Each number is 500 + 40 x the weight over its row's rms, rounded and kept within 0 to 999. Layers, rows and columns count from 0. Numbers have three digits each. The size before them is the row's rms in percent of the matrix's.

# layer 2 attention query, 64x64, rms 0.0467, rows 0-21, columns 0-63
053:538536433517552509523476433531470505548396526519468525478517457480453469466467439506443547464489507442491500541545460459503574492489456486468577561553471490473484465470489515550544568544546478
062:503578536464549488532473423491530501517439520526470458467491505502475544441491476531512485573503477594472501498573527507533452488512513473434525564473512491479472430568583417468507474535464522
077:499454513511488555530481498464486460449582482589480451477394541501488542522490521408468504463427510483500493455427483476501530542431536487493455517483491498498507469557451522488494428450441522
096:496589495416422483509487545481505511484435434507551525466434436542528510532481485516505508531511526511536494542551575530511556452530479481465537457533572521537456569495501440472452517474465452
052:536521419518519466427523515535511517486508567502530547533579426520575499468477557500498543501485485490548547597535476527436449524553484508496589475541483514471534491526562472517531512537495554
097:513542487457462483451509513539457510467466486439525517472493532544520483501450527547560456472556505629516477541541539505529457455604501514469519494471503485499443551500549477497464519469438409
126:525482508451469398490483528447499555529501460449537563465498474571458491438466534514472465491552537489502525525542574545515539468529482448485555517535495488503426567506550452444423537513488465
109:451482477487517562508522526533524441505522521510475408535527553449479469521468440487520541509436487549462523491427434506490503483464489571499428520487484526520535389510520529552550490477469591
074:481487536507518571533489504463528474541479488527429466512483508524441475429496508405409593529465510409474435465463484481520542503441503474485481576466483504517505443542500506529477497502528575
061:465493505501449465473530454418496471501528464534443509478456476580493525473482531512520501466549491473549417519497570503545506484472543449424496489499482429457468579520561504459395490514460535
098:474423532537539571546509514481510497474586535556504475527507552449482506567553492470454521520439501466469485440462464465494533542473519539535418550514505510506548473470438562532558509481496581
096:486570467531478494478479538507534436540465506482513483545492502474538480561474443545518507539511437552437485456434507544489468432530516609514435444451467544527548454502494545583501485509506539
105:464524531526481538521526495467498466450486547475481477513469543491529496586489466514477529494524441550513447448489538500467558480537483622523428504437549566561519442465453532580542477475492511
123:522534511431465442438467525483451521515478451492536539470442472550534485482442517542507476455555515481524448547566627542534487478526483485494561513478525509541423543463522464462459549491531474
178:483481517595560544565532471497543508491522555551474459531508539430476503517559512497490513534424510485467521456469369475484504520491522485506489498492474497494601483492416520502553464479484558
054:446477470464380458508489525439526517515497451468540506520489570497485451461502426441501498598504530465439508474491442512500556527520457511560496527476550463456520481510439493550445458502468539
092:521519447469415480423530560495487543523472458459576486478590481479435458461485508521433486484545561425493481497524547528549462541528449491547542520527530491499459519437506471479480566512537484
060:529550495491540451547487450483550497512503494461561525534479534455520492470491422545437478490456517457447480459476463508546490402481451477390512517501488507493505497466379474461546502465542520
087:466545470495453420482508517452522572478519442513573542497484483525487519431518500484523492480458551447516520543551511474477533533501533426535567492501513452377486546489456507457447579525495504
053:480476538521453454503510442452455512510468481505465470461531420513523547482471539399503512512530481440518419514499569446493513531504530443524525487450494500520451550510584487485507592563560470
227:482520507585533537539553441499512497468513584515491475512512534422517541484540490527485511560449491488479512443490364468452493507504528506518486512475476497470596438490404520510551472490507515
060:444559495495492498451483559481519520487483508413460534535487518546488474418506483504539520531565525567461466527595557535505556482504519519486535496455544484587462520442542472506442528460468433
# layer 2 attention key, 64x64, rms 0.0459, rows 0-20, columns 0-63
072:526444565531495504495555561518496526524629546484488528478501493503462485528522537489528528561510569563575483499469515478514527578500513487481519543553497498462465514449556440474533550521416461
076:517530492568488462466486535444489548494616563514517569575552494540516501449475488492499510433457569533464486507472517525500499572482485508430534545462484465542536500459456559438475528490553504
095:517525473543459463491493493556502451503485501513503497520552518594545539493480443525550543466549504458457481553591429552558527538469404478490512541573478507446482484510528485503468452549459447
095:482452464488509511499477457505465488546562532493509456429434483514427474498512475404475512502449514497534524522424450486426455555588480443524546496523454442506434528565465455476521501496498478
081:503393545534547470511461473577469491455486531471445562520450538546413529481531587515475507499473459469497462426458526519479517516413518466462478461454517505510485499551481463462502507494443467
094:507499484433502450527585536455482452411516569459518482459495489507493460472457554522435566489493544461508522531597525531470460523536462507548536597430517465508496516546516515500490523490554491
102:481393432523548544465550552510496512507495510438482502492536534485495505540486526392484525540576491501476464533481515482480404573559553499435483533495529485506505556437497469500526545537480476
121:488481551492455476476474426544468493468486494512508512448405535485474450473456437629489445439543516479470508534576460540525530471409463485522512499495503491537507501501436520532506453512550492
068:517522476533462514433541565543523509496463455546565442469506463568561502556521512554543479481583525499528509550525503542431480493502475533500520455569514525510543524420562521499475415457510466
078:500493502478541473533468439437488507524584482561532458484456572527500511484485466423440520603425513524451523527602469432495486482466507501493528541494478492470472471483483507510543584535481516
085:499574482527529553488468503515478515437480544579540477505417504474465516534573472586496413444486463489517487495440533438454554462518505477491518441486524499433465521414502513507470476500529548
110:501506513512463442464526451517481506490574443484506475453490545449485529478511474559413458542505446540458537462490597482465524486549603488518504415433437508483472552504477458505507515511540516
096:525548529523409417474526444475509496486507484568599520488435498442486559479507471579442507403497512495471532530539552536509561476506457491526534491496499505460441512490527519493447549498534529
103:466454461538503472438464527440482524493523528499485483479521530516526442458452527343525514524495504558462501494472494423496449589554526466505497498537451518526480543490521484518553530462568538
129:513531500514517536517520530540532503489467552514468515523518445461543515556566504553559503495499465547560437419426547510478545465503499575454457411475533549492524441409513531484555482519487477
072:437465547507426474499541620523541471520475467455555504504417502467508537525451526489554458497520533534582515564493502529469490459508468534491474516494494487470552506606497558467515449486517534
083:465453458538533522456440549540579506590477518522517517478495504460487507434446499456526486468515489517563489570464491452434423522558563471489511497446445500520518535446551518503527474467563450
087:442463520492546492529469506499527516505464494528441525494491435500457535495554490352450492564492558543457539559513459487529521549419497416491538483492537470507463469490547443458504534519484509
115:456424441429519567511530546473528457581517504393467449505511531491468444535467505415506504514561484501484498523536494514497436517530517520485474528492585491519586468481543537488484482448497477
076:464428487507493495505489568548500482510537488509520432552522515505505490465533510439594443474535489510535428480402487421512488509555524460563491427508492528432486450463567525487506450527474474
278:450571487455523532511497520530539460519458534494456449499472501522533504522503471556569471483509513550537455492494553543475446472494450578423469486558529571537463414453487468501541475553500415